{"positions": "learned", "attn_scale": 0.0884, "init_std_o": 0.0, "optimizer": "soap_variant", "decay_fraction": 0.861}
Each number is 500 + 40 x the weight over its row's rms, rounded and kept within 0 to 999. Layers, rows and columns count from 0. Numbers have three digits each. The size before them is the row's rms in percent of the matrix's.

# v: layer 4 attention value, 256x256, rms 0.0718, rows 240-255, columns 128-255
# o: layer 4 attention output (transposed), 256x256, rms 0.0565, rows 240-255, columns 128-255
# up: layer 4 MLP up, 1024x256, rms 0.0931, rows 0-36, columns 128-255
# down: layer 4 MLP down (transposed), 1024x256, rms 0.0754, rows 0-35, columns 128-255
v240 091:562541436550475523502557527487530505465468501487459495472511532507398450437469539534548490505510453560528417508501462522528519554553555519533505439632468488449513460483559459497477520528518477539412421473539523528452474493568485460490522457488512452484470479484443485490459559544484467486520475483575484464487465404510467519563507562452478476501502563514497539460506521436475471505509
o240 098:522456536456560465457436521495482512529524487487438511518548446522523516524526506502535492469463523460537497517511507536513527495492454518509469518430464602519524453492536499551508514473508496441473533548491484512555472492506430594499426470494533451537513541547514460604426508474515461495562534468483465556490497480561535531486449449581539579485476469397444428500500464611526490561489
v241 093:539565469515489520468450507488540501466433431463484532505463556499446469454520520495456414495517422532442477423480575508530544470496494508495551453572472466456454543476498488513509547465535516503420463522491541500497500548522527491504484483602547543504542570539455494489455523432561501518514477546509548514450479478546447568516432448456500447458548516575462466460483518566522536499496
o241 090:518456494440543544500482580484535457456539512511465521390528415484534460478539491485476512531508470489506485484526491475523504458538510455511443480499508549546464420566513496484435463567482475500536519527470443478568421510494455529536529468445484577486452449504514461528557535557429517464575463538448503550481561481461554483556543482477528508473443507450449483500552483458516516519514
v242 095:539495485490520531568552531519506520561518618482532451485549480491544516453514418518502497546496502474466522490480528613538507519479465505450525590503499491440520445524530523516566519525519540485510544482539470498436466451436484498451522454490484487490525536538539473526537521476408543467460563421508499421495517546462537506570496561553470532500517511500509512502484483564542494557444
o242 092:407537531440414445454419467502513460470518435516497521544571465515447483541477502464535455461510538467560457536529478425493508494465539458541505421493550506497435494483473573465550527496458477481449456517440536451489496472582487530536470555550441532444435430515497578489483488550545478514521493559558553586431454492563501575439510474485516500494481501488504550511592520503540500445505
v243 100:492463455473483551450506492461539493540512503476518572474486545508435513473544433461485466528489501479446563466546561488482580493473506546558574492523555499478458520537449449517523502474477471470543570594502486508510572573532514529548553459545598485492583493531574510510445544405554550562534456569507466532472432499473449477532507477447503469454467493432546447490463465494499529598507
o243 091:523597520556545549490560508532452505521466512527508500458548498486582475491459490497496538446547409488558500446492468531522493477499454452495441557488414516479556549481468504468480501477445520522493452482508529436484438499516509522462463513458448515472446482498432474510620491569440548421456560528496546493459499525476522463482433461485478500541495539488415495511481517517539486503405
v244 101:476539417476545531532555550587497489447542445563512524439611452517509504506495566549478512491532559535548461463493480626449475509573481539539506591481498531497479562505497497509449560464559449520408499521512501559527522406472531478473470454467548484519535425475453500471516482523504485498474573495515523542448515456489479577529442455518454537499532539560501451541533540502457416460518
o244 106:475569474465458459553460434436515527512457513461449488513518474476574484529527513589464542467502449496473512597431555446497500512583544437502540491582496490465511536426554481587540457444565548512562443520476508467502448494560472522461456572560492493440488528483520503573412516529524478490481481549536506492500494492489498412475580506496509521518475478485477528532509455532497528507462
v245 089:433513429514551448514546578510450498473424542495465503466543456474462558449480595514525511525551575439477554526519478419495483519506560474462490506480433477469602534418491464556473467509514514492491485506556503532512489528514470494529477435512485492520443495490511480435493544597517517439484465501473528472481498495541476424522582549389525478505381565514498498517375523484535525498477
o245 090:471507574443508486538481484559513438588468432490515450464510488537524490518561413555559559538523389483507511485476489536487498493593522520596444504490461486547387403526491485492551477488518508507426476485503464491494471488496565494497551478473485467477507480597485513470489502498507417480506512510450418488464515568476526536546488519527448504507561532519505481511524494531508536448462
v246 094:458513615555486488490457448517575535474498500491544475512513491524512512510475490541486482439498473527529463477516500550537463496505513484501564499513524464513493541488590522479506524601555437474470423486539520525474529481535468446439504492438457590512428448460557464515505482489454548520488427462528482456537444526528511538559537483535526434562526569528446494458459492523523544468497
o246 092:477536448423522575428512528613439451597521452545535536555482485551500459503502461433487462583479507537441566498472518495444498476466429512453512419522505507496507542499541507471487494427471530480502507576532510505509581532479534466495454518525530463502529549521467518458475473523554453533530597524497570550497536466480484466423560512510501549430426430452516535491458547594429445508484
v247 099:477482485498525444386513524509485561574529428531475526545474589516477494513484482502477545480462455538475470525511573477459535480544504502524461479507535485472539510528562468493496460548408463428468457548521432486532506531469555542523530495531510594504516539495495499503473475419467549496528397492445482538477490447488405510369404468431522524484547433465512462458490497472555511535566
o247 095:569495516523450581553506571465500474468533540495478474473537472503480470535466513526529433537534525469478507489460477504538503572496477521435481469487516478459533435502469470470432540432516438527597498484528511512515554474528455497526517451468506436478558478449490463495440559495475418492486475586550470531545501532489553501493487511544462492463427461493441520489508453486472484570563
v248 104:547524493530511461557474472477499506588520585467583424484464458465514454459486480469530474505469521556511502473535447530483518482553514495479430447593471533515470581506544490519489536530522508502436522520528531491480473471558567460449509522507488468559467461526475413485434528504546457430554465545568435450515550473533460509601467528482431488542622510512497529470532492518604562448501
o248 105:442464545491527577554515543577522514448494475505501565493502535465514535477560521454504500503545489480458507473436498457495433468486464516518520480451495460460486536501474508502542492498513540527469462535469401491469546504491485530504505582506463519454535522488458549506587445555469472478485549424477497562512505512455488492499450455576598516499475482485494472515499486469550487581465
v249 092:546517410483515542578479529497522584548510448509560525475485539498537390452518524543464497481421482500508485490514546461507490547511521534541485494528530582561510500417514516465512549511544513520428568544517509534480450490531490424405460548426458548452455515490569448479557507536500475441488496434545434424508531471535574540592496554512574539507505485516446491483487418491451487517488
o249 093:542542468453452511453534488541431527527485509472429445582484484511468527516542536533530444507484496469435534457522458464472492532542453459518509506556528495382481574532549527492441480519459490494475505476493516480525539517520456542454543477492540473527560527624500507472435488541574458513527471477440567525476457431452481501535430558500462518408473490520527495493543508472518491487504
v250 100:519475579441526488533456472456508449540537506472504397571396507498502528516464413577532493517475486527555429519543584590508502484519443554421541468446494478551474480513471497458501453541486428460545543491468492477504451534441568539520522528565437525478463435541490479529491480541520507509517504511465502542501551496552511461583519467519472461420544518516467484498501483541507530508505
o250 104:473484489488449556497494590508520537461518511563514600542552553503483517477476499493492466481453439516446524427443465505383514534486524480563500534605518500489515443480501565499444542547539472485483507499524525546468519465468511459497561467449502521526438493451550482504479527500481513530466528479504550462542512462532494570467490493506601439549513512496527523496492464476546457526453
v251 096:457497543542534542528485480558460507505439513439483522464511469487532487486523480464486492486531525497467536456430500554509509448541452483522556649432573509514463527460457507562477518556505610483499508558513455542503529600489490520525483435571485538520507517431506534443508536429491497501455521505497486520413485517413489498451508501496501509578494563505516531488486462460533517518493
o251 097:522520510468484498533521492515528531476523497519443585450527512525456478519507505448479536497505508478501408510526477456505522574482499497479421530560485452521448591489487474452557479468489460555445356448499532453511490496545468517433538468527453448501484405530463511551470520596538457517542526448591507440504537517529525544490563450453461459486535504485480477511530481598466469466534
v252 098:527497530512448412512464434461472510539560543548531493406488531490510506503537540458557592504492517507555499480465482569481584490491508473506478485544530506526457472464529600518491466585419518525567496524499482499502518512502433492559560457535487597478470470510549480470494499474509472488432457455466484519517522520525514513489548470516548470507481451488491532435515478459525571504482
o252 109:484510487464508535462534527491544518465471447474533464565508449560476456459454442535513438513482552477497504465550541436493483494528539511486437463475498516457476528503449400544528531494572547538486473548545520439513533557506574467518540462480487493515471480488495517462488551512513551506542535586593443490527494481556437501462464459501524500562492515485484537483456585540475500493489
v253 092:497538505505524516501516550517489576539532461478514417496560596506491462471462574434458488464514509463512452530576515493513452510456464438517498556482549502476504468572472441603505477584527556536535475537508442486538546538440478522516503551482376495463478474518488535453485468489434558517477471518532504425421498501459593533513548492498529509477437536492459561486545484516521561494516
o253 087:518480515425430520552482421472479430440521523491406574504494432513530469473511451551552521515503546497522514487470467504458497475488527530544497478496464536488492483448486489450503511448460544532436494449516558518514495521560524477482489516516503555462427546445554554554476505495533483486480540532477526491517515465431468596499495512486475492545515466481490384500556517507454395570504
v254 101:568512408498539602464499548512562479439523417494518489470548460525415554498487526486515489490610517496555540490498440460472462475518508493544471571487518507472535579527487443550480496519485534512436491510498548503533501542523511494451494574557490448533520463515543506517474528480432508487591509538521489464469506501497523542493476483458401509512513488520478429443530531478525470453470
o254 100:478599534484504468543492457479525518547477461554477482426468521514495476541521509530540487579457475481483512505511582528555555480503523490507534468484519495487459503444534561473547498495503520504512541437435426474508553452551458501529524481458478539534434553463454469543565462537494528480500511461490542488501507476427514474525534544514507536543464508509547507470485478507481507552599
v255 088:497534452476566572492570454468544484524434503445487367537525497495544540468436463568517486528583496503425455570503536517503519524501505512486543478506504512487466529542472520482464440565541414491481478479517441462482463459506544453434514561484485523537503466581522556450464485514546472468514506455514490542509497513477551498566453520502480444417577448444461533504441506431555512531494
o255 089:541541579521488501547423521514510486514498537456536513510474501514542502444474455495509561436395452492472487449441516475447456462513491517496476484509455529491500484470497551532572548509491528554476487501538532543449497460450534527537464502602459541488522465507500446591556464437507521558531553501449432477454512481539531486542544543547564466507483504476577487465534457517487485418509
up0 100:544497499498487532486518492483485458499471577532492415525473551544484461531570452569568507446490456520409493444539479509448567530505522527481521444502533494554494497510508481533447398458474463542437462479560474481443517522481508409511477479518439534533476437482505509485491513523544496547495474520475552508585528560495509562437501530587460481499573590493476481529536570441524489505562
down0 107:463431493433504535513487496432516595512520503525527506553486537524511535487469470514373506476499481510476494492558584443433526503501555473514524481530432425424532502525510431486470517530579523445479492469550487473474472543556464566466502471564440502584462493442511505422492492468473514487527499546522493523573496524510492498575494512527469540497514469564524498511501559448452477601496
up1 108:436437541530496562519487505473497398481548465515520426477491507490547526517532524496536395533485484406498485482448515510457400513510522500536526497461470554505504449514520570511512518545606521496487487497536467538496534463508526530493443557555502539490560493508494596497477436512490491535510543485474496426468468481518582472519489517551564560475515472531494445510566578454491471512524
down1 106:377503514582472506531461533583503535563587573565512473424550467471551508442545456474515446485525480470470471517496452509488507487521488495574543528485448476528527485508469450483462540430542420418500585518503508473499478557515504442487541435489526496501528447559511451512491449503533442468436451492459548555534544488531492550447535506512546560458518562461477465479514511480490530420461
up2 105:492493475495468501528505445516524526522471476504451506488491450480472450526497532482481529510464498505485473538549521529478529600583466490465470507497457507515449444501466501461582496573487629526530450442540529489431419531530459498497527462531471524470524509548490525472461509467466475512513525466536536568492524551471495442485582472505442412498504464517484474412492487578538545451434
down2 105:503521488495492494617453512470477532568495532472569391492407461502457526512513486528493494527450382545434560472538534483499542454492521504488494531492394478495461478552497485516520542479440454508467549479517524562527560509514526482486497491497469492463494422506561497482489489453518554488545508570470552543436494473512490498459496510490495457519504487456557462537488486491420492508471
up3 103:546489538516519535508499482507542576441447534460540472535563577500454457518480511550409566512464478438438497506436531494408494496526491459426530507540528506522506472448477477510487443445526413475436437556427432532507434551484418484550462503495537491493513534506475510540517534448461510504532447475561474455543503570465448597463499498525570571506532492495510485533549555505487519561472
down3 106:490513444476544489532471497492559442521506471505487500515467518495470597516485449422500480497500451544477435543465507526460495492522513505575517544507509479501445462517559414484534526539495499461511560502510474505449522530530531557433481452428468478508455547533570493557527430493468467449483573560531469439494514468447424494541493519532508453480537577505457487498502472537486476504454
up4 105:488445558499524453475523567515525440530459470487497465538509479471499448452561499564538518504517652490434523480573464486443539470505476437512534474463413478522516521466523468431469508546465490455590459492540572550477519480521480463474504459486487516528457480489518509514539495495498481556489488568442433498494475577492553475549492494561387487481466473471564469512541489506456491478515
down4 113:434456511439516477479550515538470501537509450510472486428500559501486510544463557528454511489506524576559452458428443456480525466474475572452635528503543484562574453464406514512513519532508461565545520516512465514580521495500441532518426470556543477480534476492478515428576453464511486502493508453557537496466496465455472605492509534552503518448510483483484499461511490422547445436495
up5 097:552474471554500502551461490469491405500462514450518515496448522517453529526480443510522479515563574494523481523476553512463518574442453545541457474473371522482533488556543438476400514542542509514475477515513452530533501493488431517496580499479487468459499518481506493475500550472541577483448553522471552467508502552445494527486510547489508561548530467534540472456562516498478464542514
down5 091:518554538384473482482544484511496509521517505455456482535473538470445464444518534469556502535476515484523463492472352478519491454471458503481438521535540534506515498516489479479481446467534525551469491450496494508483497549454559408473477524525493539493538507512523498556573392495511553498462499504514475504512555440525502551502558485514484537475473431472541534499509512484487494459454
up6 103:494541505517424516461554554513458502471505507515560546482436555528503560466517519443482459529493473478456527552436445485547498530453509495569503475527476462502510561491574511570501528518514503520560528473537536470475475501510553595433470506472525487500457522511543467479581389458460456533568459483454459505436461451569466525524470456513511482536488477504516510435544472483548577478529
down6 104:514453446506533470387464476503536527481537468409527516566464496473504472525514461520436500545541499507515497471512577444465614489510546546517501559568486478474540453505528467473497484494492500531467515534463487568477542513523585559512526446484519545551510540496464475490554548510499421421528518543505557567429439514415414502473445504460544436503556512513487476599575504520518519541548
up7 096:563508498533510541557487495448576533513491494471500490516528498454494455483506520577498556525434476524521526460464450521483527536536555464507530488528446490508528566533510448525524520472414481486486512485528428470505581510501459547512513387510469495495578475576460419599500492528515525514454532483481514491520445491477540484492454553539403486508467502473502518540489456411569464465475
down7 093:451501516516526435496467489455465520505444468542397522467461516568553488523482553528555546490512469502546465555448499491503487483476485476517523493445575497429465510480570512475536456543524508496563533498547488500487448543507433486474477572540493484515476462513488554495539532550459477518506519501577560506496530506558534476474505429529529589538464478480488571517495596509573428539493
up8 096:445484515477546548537528531560500540537487468472490458495484538504486516541445521544508392480486492503491546507468512525498453578513506499567501513603531494480519531496504559512492489540538508492497460541473512467564498567465524520568468548479524527530546525487493421538519434526537544492427447461491561521432592459527495440560542501514477547487466472457503460617467452411427542613489
down8 097:464485527568469493524397510495497497425542502477610445514489475530513490485440570418492521545536479467514508461550608479569471502528547492503496503437435471432460534523446467499508491472462523521444526444517535494474499474493519478560517508455488520492445519493530493512516471535493496506531530563482454553554551507585494508516589505524574544499495514530526465523445500491456532509509
up9 105:478535478517415503449475518491505567505522492548458471479530554500568555500467523494414464543508482506525529434528535396523435497534516478479507467487545538491571488514494530551441480497544471422510451512508483378475518517530459464516501461517510458498496484457530498450474519501510481486508449443501506493564465474526503506472542479431624429476502512504451462451499514454424491481508
down9 113:472449546451488468449481585537524474510585486433513508420563521474415491533510483505525499517545568531439471489502443424435459582534476485460518558564454545497467448562560495501510494593527546439533542450539487480565531485502449522472483538449517546491488426533476490516510507513494557520456536443481503491507556503549444513517501498548522531479449406525507467483534467581474531515480
up10 105:464412486552537498532555568477465476548443483507507449547467504490479546509460526487543486519539563505453468461563513455552485494552496514511472492503492452507473476526522461452476558515452474454560542438476494518396543489520547476513595572429520477472514482459484463469502497564551478543483510511566520473513539454535567517524458499484557537480522522530540524499571472491482479510540
down10 107:605495484432498560440549483473512472574555524532520445484490436572494612500434504524466473598524479494497491431508519438519483467487506478536518571493545542502505505489454475554505515539511513586522455523514511497497477529492528494412458538525421493543569501496493541424470447473470505455480521522544560495534518457470557543562437467456457488480525500491536509454533455477472494514517
up11 099:605475538458492487548478512470503449537452455487449521482510478560493481590524517502436469400439497506449491437521507465526525412459540558517491516581439555474529520507490528496491562488483521559513495575461492495560452571560491483485541467442441457493485616484455513573517548547445479458559459473496516429566564461438494545527445574480463468505539466509455538531481480487474465486492
down11 092:523498513506504439517520545521549531428484503425472513515492439484577468473454533559547450465512486394506581511478427492542532509499514448511520477539600476523467519480576577452450468463501572476499496468489494486495530466486485513473511527508525509502449572550528471516540417493535432475401547486467443512511479486499529422480463418471508433397464533507563493444486527517500511459511
up12 101:493487545598512429528483573459499589526460496548523505481511519466638544445443475486476475474505468443481578432486539512481502412534522511499534534506521540453444548446529596498502509502542406401481521568475466450499437469538440512501510519456568472393506525493488488513478557503471623510512483577487490453540541509500509478480457423490449537452464486471556450489479487517512479533543
down12 097:477487500502508469503444470465455565517575514538451554531427505448497441499523479475493563512528440511452564526507452553494467481446483519514499436524475499439573538434470532573486494611480465460456469551480509551508508515507420508571507489533512427426517539506541430468500455488524548542485468472576525542483508528497505498468519499517496525433472566463483475550530464641528521500521
up13 099:498589551485494553444510453512533464450494483417551556502550482436557502508496590524482553527475507493500484460492508563430488451567449553481575498497425505518505497516410519457511492561464518497497521536472509491536488489475514564459550565456545506512483545538414551542455496454524401432507509521500530549546513539483494480488544505499427420481530444574491602488493457409505578559457
down13 097:522483495498513498478584518529544468552426518563549533573461515442490556471479439515542494480601452511494567476552440533532476516510479498465424500503507509525512484496523470508462527557473507489504503472559548568510483481518554504508503532500453529438525426480580545493486513483447497573565484595536451505519457509467512506504441467475570498479457458515476499498494498454450549496440
up14 103:526557517549519467456473493495528433489476461476503482417613492524453564462504499510502568517514444491553446520527559553510482516516575533526454564481538507498542495494485541439478478486503508464539436495546517489564522478442526520411454468528432523484557507513505525503532495502578459489515543562513488483436493511546496535472445594591454516527480439518547589448516459515556493501414
down14 101:479471460494511571483547587465497546519451420529583474497536524461469486505441502505508486487506485493565544480479500510482469525517480416498490538535509462497530465517480535528493493553454477537511457488420393493533520502550465537542564564506435351461538477465481491561440539541494564552470520508484482525593481531447430426505506521536526539509508526482455463568486491526477511486549
up15 099:466541558557592584548505466484567458523478571466513482503552497486421571445469547484439397509423522481530522538574526509509525547478555485473493479480534514467527521415466483488451484575572547440542524513462416538476461455475478489523444581473455501451480476514528585519523488476532482515575522494565499501470497497513460478506518490511585517465553551445481534464493458546480419501490
down15 094:463544565504541571570442510511531486450530505521496500536501463431513436487427514378537474500524467529526515528484562492530472464456464458498477415449443547428467435555488509600450512478438470467582453440525530505467553523500515466501518530452475488493537538426481509542485505527503524412440522532511507508543558502550514458488460526492488521455550463529570533546495524537513501456490
up16 099:518526514505495498478434423473478440451478525478562540504553548456570520492516443547461501550486436521489491453492514504539494509508448417496483508589543477584607458471498512501518524523484459514541453545431516531511464496448493538462528513495559510404434537490528512470477490516565478462408588502566549527506474476499568553505477486506492524540552473502459484453564538506529536398525
down16 091:471527527518500482535499540568463536521486450492447535481502510517462538432487493528468553508503554582521510507526457598444583508532500463472463415518529527540432546470483379496516473438516571504469497510475474480466509555528524439497490527523407451454510536483525515446524500500428540466532448488537484540534497545516465454477464540553530499461467487504447493519463557473474563447476
up17 101:554503480496485456420522459547529471503465481470475506492452505534463450477509468492451589466519517492518497469495507543476415544525510578545527557536508542521488515444449564484479509384565578455512501495484541496519592529495469552518499520452556474497444475440451491463514508445501504576478526546542481530508495374538561467597489503449516489561444476546561503438465527517511487500475
down17 099:515536488550499542537500537572477520521595485465559429490532534523482476452492451454546509570515495521454508522401531485415526491533491524433477481474463493484480505503450494525523550499463490465517514412458562488484515507526482542572493526478503452442558488467494512491543496421470532532503460517480525554560430495523530559481460526489492510526488546533483470492523531446528400486472
up18 112:450509509463566430446556448507529502458537525494550470488524521441484527427464532471559528533525491480495545464474533480509528470461498466441487506486520441547544526423495524497529489536503472474512435533524596443518413529474554442483513459470469550554508481485480533506484497465501532500520434561500499525467490493605439555433595493463483521506355500530479519488485560420559480464531
down18 110:499501504510486529460505506479503425531483487601478431573386541498531518550468478466507524442422543481558466510440422458507494484560535588493466508519462497482514417506484490509507541479550490510536511542507521489491486467499454487493488482468495532507525428449444565493517506436486533578511500483446466447513528478518389536540503547523450457500485518527448544463467525400509524535492
up19 099:447449554436503463531534423462496508485476468635479484471500454472453530493477537451485455541514520509500503520503565468511466487441504547513477442531477505507499536470498575533504595484500541518510496612510545498469466535538465486481501490519532500512517538514460528565515538532521453492461503457495534549487562486503538454505588537471514534436500423505549465508530473401486545606563
down19 098:505499483526376520411491522478417490471526600519489481504475423587516429553548429527550525476452503435495502522485491424505514515526488484474460545515497460457471526503485570503521460487521468475469513471520543544501518529469517470506497424519532469532595588507414526531531492460493462444493576514568533509489470504434512471483529467477490489536452504475533518501480471573545549457504
up20 102:587522431516473494479498482470528498510524514506559494474521440473549530481521431504499547488582490528479558526448469415425580529478477503517547443516566460504452427488468457535478468506482552505507499482514546519492496570503491504510520513488502470489516419490522512442489487454468582510464495472516549512557512531531559535445480510418456498472444476523521467570482520483505535482602
down20 102:565472525488493491493497584421557539531547494463471582512491492504567502437523494488516501515493529464443525452485531489495508537489506474539558503518425515536501439568473427597497474491494549521526498461463441516556475471487457510560488507497577488462563480432569480369476455481439492486511535480492507465523478539496488467496560496511413399551514535523472499524526532506544576510507
up21 103:482493524462535547487473581479534569507509541531495531487500494504508472485553539501474497398476537504454460494501499566555578511482517494472591487510493482511521499449463506481481508541457430406489569527548549455454579475562543468424394494521518509477511548481483476522531498502537476520504495550477470539463456512500544513535416546500463485417478479500433440424589384510517474548510
down21 105:497552431456520555477508494580507419545434485449470544494506622498500484523580474455463446522496450496549512493455459508471492509396532553494490504559522609510560452440423516453499520544537555522480584506508454595498510468458510520503492571436536561514515484463465478459472503523524546505521522468476534513483566533584488496482485521471478498502567440470464536549479437478515539570559
up22 112:513496593519495508531522565498483433506473470518508474536564548555458480530432477517484471477458486542506501484535480531538484448465568455464462512554461490460507527481589576470551478519489453500467479422457536575454536585462476483488534488465427507495506502470435490546455550472573554504474520383547534452525512477556477500436473486585567488438414528459498450461483509549553512434539
down22 106:525512473519560492559501505414520448489476439504454486534482467470474529525451451572487471448526441468477505529442487522442596549464426480532475517491557469521481521485464476481515481505522409508486486564527443477494526437565468412500505405529483449471475511509513503533502446501537498529456538472511461484513536479470475452506542554471538493507463502555550481519504459505463446533472
up23 094:478557510486458455527505421504509513528520496445474454462484471517531453547531540504484482423514474431507514493463469555578534531513537537503465488509511538498510483522564502460548452454500485468480587492477478511484495518538502518511467500528524523504524465472525474523490532543429508552488471493498506492510521485489575549442460465450492452512554496505486470550525430468569500488526
down23 094:473453506404493444453543528490540490515485497478466448487528466437482533497454500467499522479532546479546508468493501448517583457546491485519518532477430534465537486484491527491496506413484491564532527527405534450506515484479519447487545490514520471480466516473609524546424493486560556446515508540533500510508509460543449498464513510499444558522442513487510577469506456439474479471474
up24 102:434531479537483461452518524508508516548461426456465495419531492496426465518463562514530507437474517532496484488553470434460536520505568467429476475633523510530583528475501488558518518465514514438508484523493479513502477544528496477496564555537560476520507435504490502479582514494449494549474550519477517496560503459488464480525556484497469523444539443507539519567460475517450476564469
down24 095:445502465448493491505526498514560412500483420499556503434484479495549449570411544469445471532546582482454467552471535500504505478542588510466501489445468514495506577467546520442494518492506457477474537495482570533551506411501542566459482506488563502493525530466457524383563510438462508523431495541510497523459571455584524514531463533524500482513507560467487480382494456546450471515526
up25 106:501550505493483478480423441564453512477524435443510544523446529464472522486514512481525460467525512452488523465486461500537540588503476498544503430509407511542495559515493481490499548460484508420504545513513510526539489513606467546555469485438466444544518505429518438510428496501487480507407517499461477526465485466489465482494565465496489520522502505488530476490602505492496453502455
down25 106:495496453574477533493466474513475420505411501518508509437543529505535482500478551502554485511485474460478476452500518491467496570518496495454498519475518442475503525516480491520563614520580512564455490485528476451508518444507475577486522526534490508467570499482539522506498475572522562513559567430507518510519569498476489558433522523528482537449534560511483526444521492477529468477505
up26 096:453507448508478522492403518494534450468430432469490442542534452463471565558490477485437536480479556494499500507497523415554497535534525498456563458513515468499561502457466542482465424422583490494528507512536519502399505489442471502524499509533543513536586522500510449580458438535548474515481461498519559454514537492547437385485521568405501477511506495461489488466465488518519424572544
down26 099:570461485490509520519479451541473528554585475516531439520509517417497459506463529529477559523500483429484487574534503552503438489380502548540536485543483482552494426518514422502525481434495438555467502453523487495531595429540518523461436499483572466454435484500489534469487524547524514496486511481430464501517495464490569422475499473517526467451485451479498524457503578447518459468589
up27 094:499527475511396534474508501493411503537524516495511543502562450495538456557552465501448460395518516509518525546444497476484436514490485494518427486502499451503473463505523535540516515474471590503581470588531566519502495528562466514449552486509498493515504482544507530520470504499498498538518397507532539493494521422541483445551504519459483434438540484511528539529491500454506515530515
down27 098:533471462466477538424519584453509534477441531518509425486519536489541524493556525511564464455529484495456415546457493553463526495468493472500468466406563437522473414475533439519508573424508427523447547475454488542450466538525489577520515569521515525466439495424472487416520541463497513479411541537540503447474463533438486556483419500494498466530482485518539551474538443460522512530433
up28 103:547501411539545543548522460551484525533509546533467483489400534518467504515489480539534521473461505380508448495567473472469584491555480535557486520508445483508509484448481520511446492497562539423523469445457528472521533548534466447463550516477487532495452520501473502540482531547469509549488525491502489418511535523539507481432551502445462473641451485574586514439553445443486543501547
down28 108:489530562465543539664503549509505453463537470420513514495481471533440528514483510503496486438544415585555474472431528523542513507474495551500573496416491517547494517496467549508442515553551476475496533492471510522486574540486504416456517494513531509571515512465573544510410484434490563519450513545518512454524474558473513471513488529572503482496474562506464509467493533520486534463499
up29 100:505510541519514560445510406482494546488535536465502467567476433505508480470522474523476578517462592488473487509529437498438541527484460412474548478521561508504541533524496480457493514496535606484520531524468493587508385515569473484525471451508508546409536557444505423482504480537491485506419510507518538568444556512496512464468490566515520520472506466547442535419511508461504482489508
down29 096:506508502517537437511457551524589485455348522383545513480504488466481479526458450536540499501459418520500490444488538456536453479500491491447517490552466463448560499516465516485477530499450477496474435549539493437475494442510508517478507502453412481508573428536546474515501497496534475501452504540476526465549489483521496569446540467459491543492448413471497439545479514463497514587504
up30 108:542500475579463581445565456461404500522462464508485538472548490508544526562491503503459475487576506449530525422472531505441509459440517515525448469451426508550545470494479446432528469468567550493601528520348514459517554481460497483449469472511487489560544537491550519502483530456502473556467463494483459546541436434458532537473477532488527466538556527544517544469472439391521497524517
down30 108:470451450496527522468468514542534500522531500539508412516516516514486471510563472581503476474556409510515522483460485429493565531507518501531523473430549555502539544431506447523481490522461476512540465474504452522478582512472457489527446559553531484411515466547499501510468480494506481496471506480549409519514538506477438573539518485448457500554532472528486508470457492535494642528516
up31 099:464447546472466512535469531503508476482477508520470552511503468526469433507487521477505465513440479462552522496498424577402556576471554420489474483575483484480474528440512506579488525519478528539509570454491491458523501584478489528479540510494471528537558544509490502489510486525448498489511582561500483466519425502538506481546542507467477440562604455460551494556569402424554454503569
down31 098:480499565506518464503468472510405451532516450488460528517448555462468515532550560446484509456512551525535521490490604500499466484433515525383529465571543549501443430526519506563485477522510558485573506494526448554448464506499560545550451503527494450503448471456591580581530536572451523494450478528541477503455520476438440489487489528491504540552498472476484472544516581523503449455478
up32 105:439521555485437461521480472502486512443502540495440513502594565528484497476469518575442492522461530540504480569527529513531514533486511504457453472459459508508504524519467554599544524494494500412481510413467528521628547441510519486460439456548525461447519504586446532483513477512498500545514452463559472523459511508507471503510502523494490493555541482477431517501511457442528473477477
down32 113:477496593474540573452534482550474510565476481500491518464408518504520486481448506483519491429489546485426529512544595441502443559533478479494465491451396541442475498499418467527489536508469472534499494430515471456499505561489502469466552484580508557533521473448419514407529457515462477498488463510438490526492543437552480452480492518474584517535567517516535534437463493488466470448467
up33 100:522509570609509513512501495519495553509498515494488469355491511493502479513540487421497493561501559480534523426531530492510478474486477534526519496489481481494451538565510493491455463502595550545476509532547480522521524546580509546463449390504450450489493515484506501458537462485577506514497567556530510514569473493532517420533525547475498486510480471528516453547438522479479445400564
down33 107:507493485513503529549533538532489526475538418503437509497513482420529491470580439468535482423492410580433480533460532492474425485529513458530518537477477468582504556519398533548509512571479528525533509478476497517525490481468471415518487587464533500518458505409480484522416501518485526491477532405554475503508456523464394442472601446570526538471497548528449440517498512515530554544465
up34 104:490548500560416482487397519565504502477481477477467567537489507508453507479509542588553528501483524508509578445481471501555521480527470524534505475506493489520540436503494545507475443487564461526451604498539540550481473455518556513532450462517494465478487537493458474440492476493474522466410542548473529490478523455490599496475560534508516464536469524481469448474617515570502480532499
down34 098:549499462453488550549464472455487525499508496499455403457483515492448543508533504428497486478511493515530437524509565486415481450502576509494487548504431492494519601464450535519530512471495505501565536510471519462483467516480482483514528559403563506535477505570503491573559438467483498484548526535497531512480462517541482464512489468539557572544540519517481538519468489499476503513496
up35 107:535487500479552568571557550534514507498443526533540464440518434487505491478491519465526467551448444521595471463497548466425515495458558468529480520469503512521480506511503497525483460473504556535479521521504493549583496444524503566468506420507552555480541467564471475478491493520516565513452565465444569558495489550511515446544560550449463455514401482499589505552527497486515484499527
down35 112:554462532529472503539438558472571499462414529507553485575415450412512521516497470517525515529513497475551491500486429485513445501526482516560516572461462496479532442564483577496518452558417501484468478543516487506567464509520474493519539512494488544437518481449393443440465515563472526466477420510547507462511427487503518521551537525516554548535517527393480515476543434543569459453467
up36 100:491516487439463505473493559536507491473487441506435485518516538482424480505528466529548504474556426541504515472567471516542543462485468455449438468444469468447456554449513531509500504513451521503449493540542544544510499461533488450550547451473459557504512505574462475452449485498518426482482468435510519399493485465495494481497499489482478404476566529533547524495449512525465488449511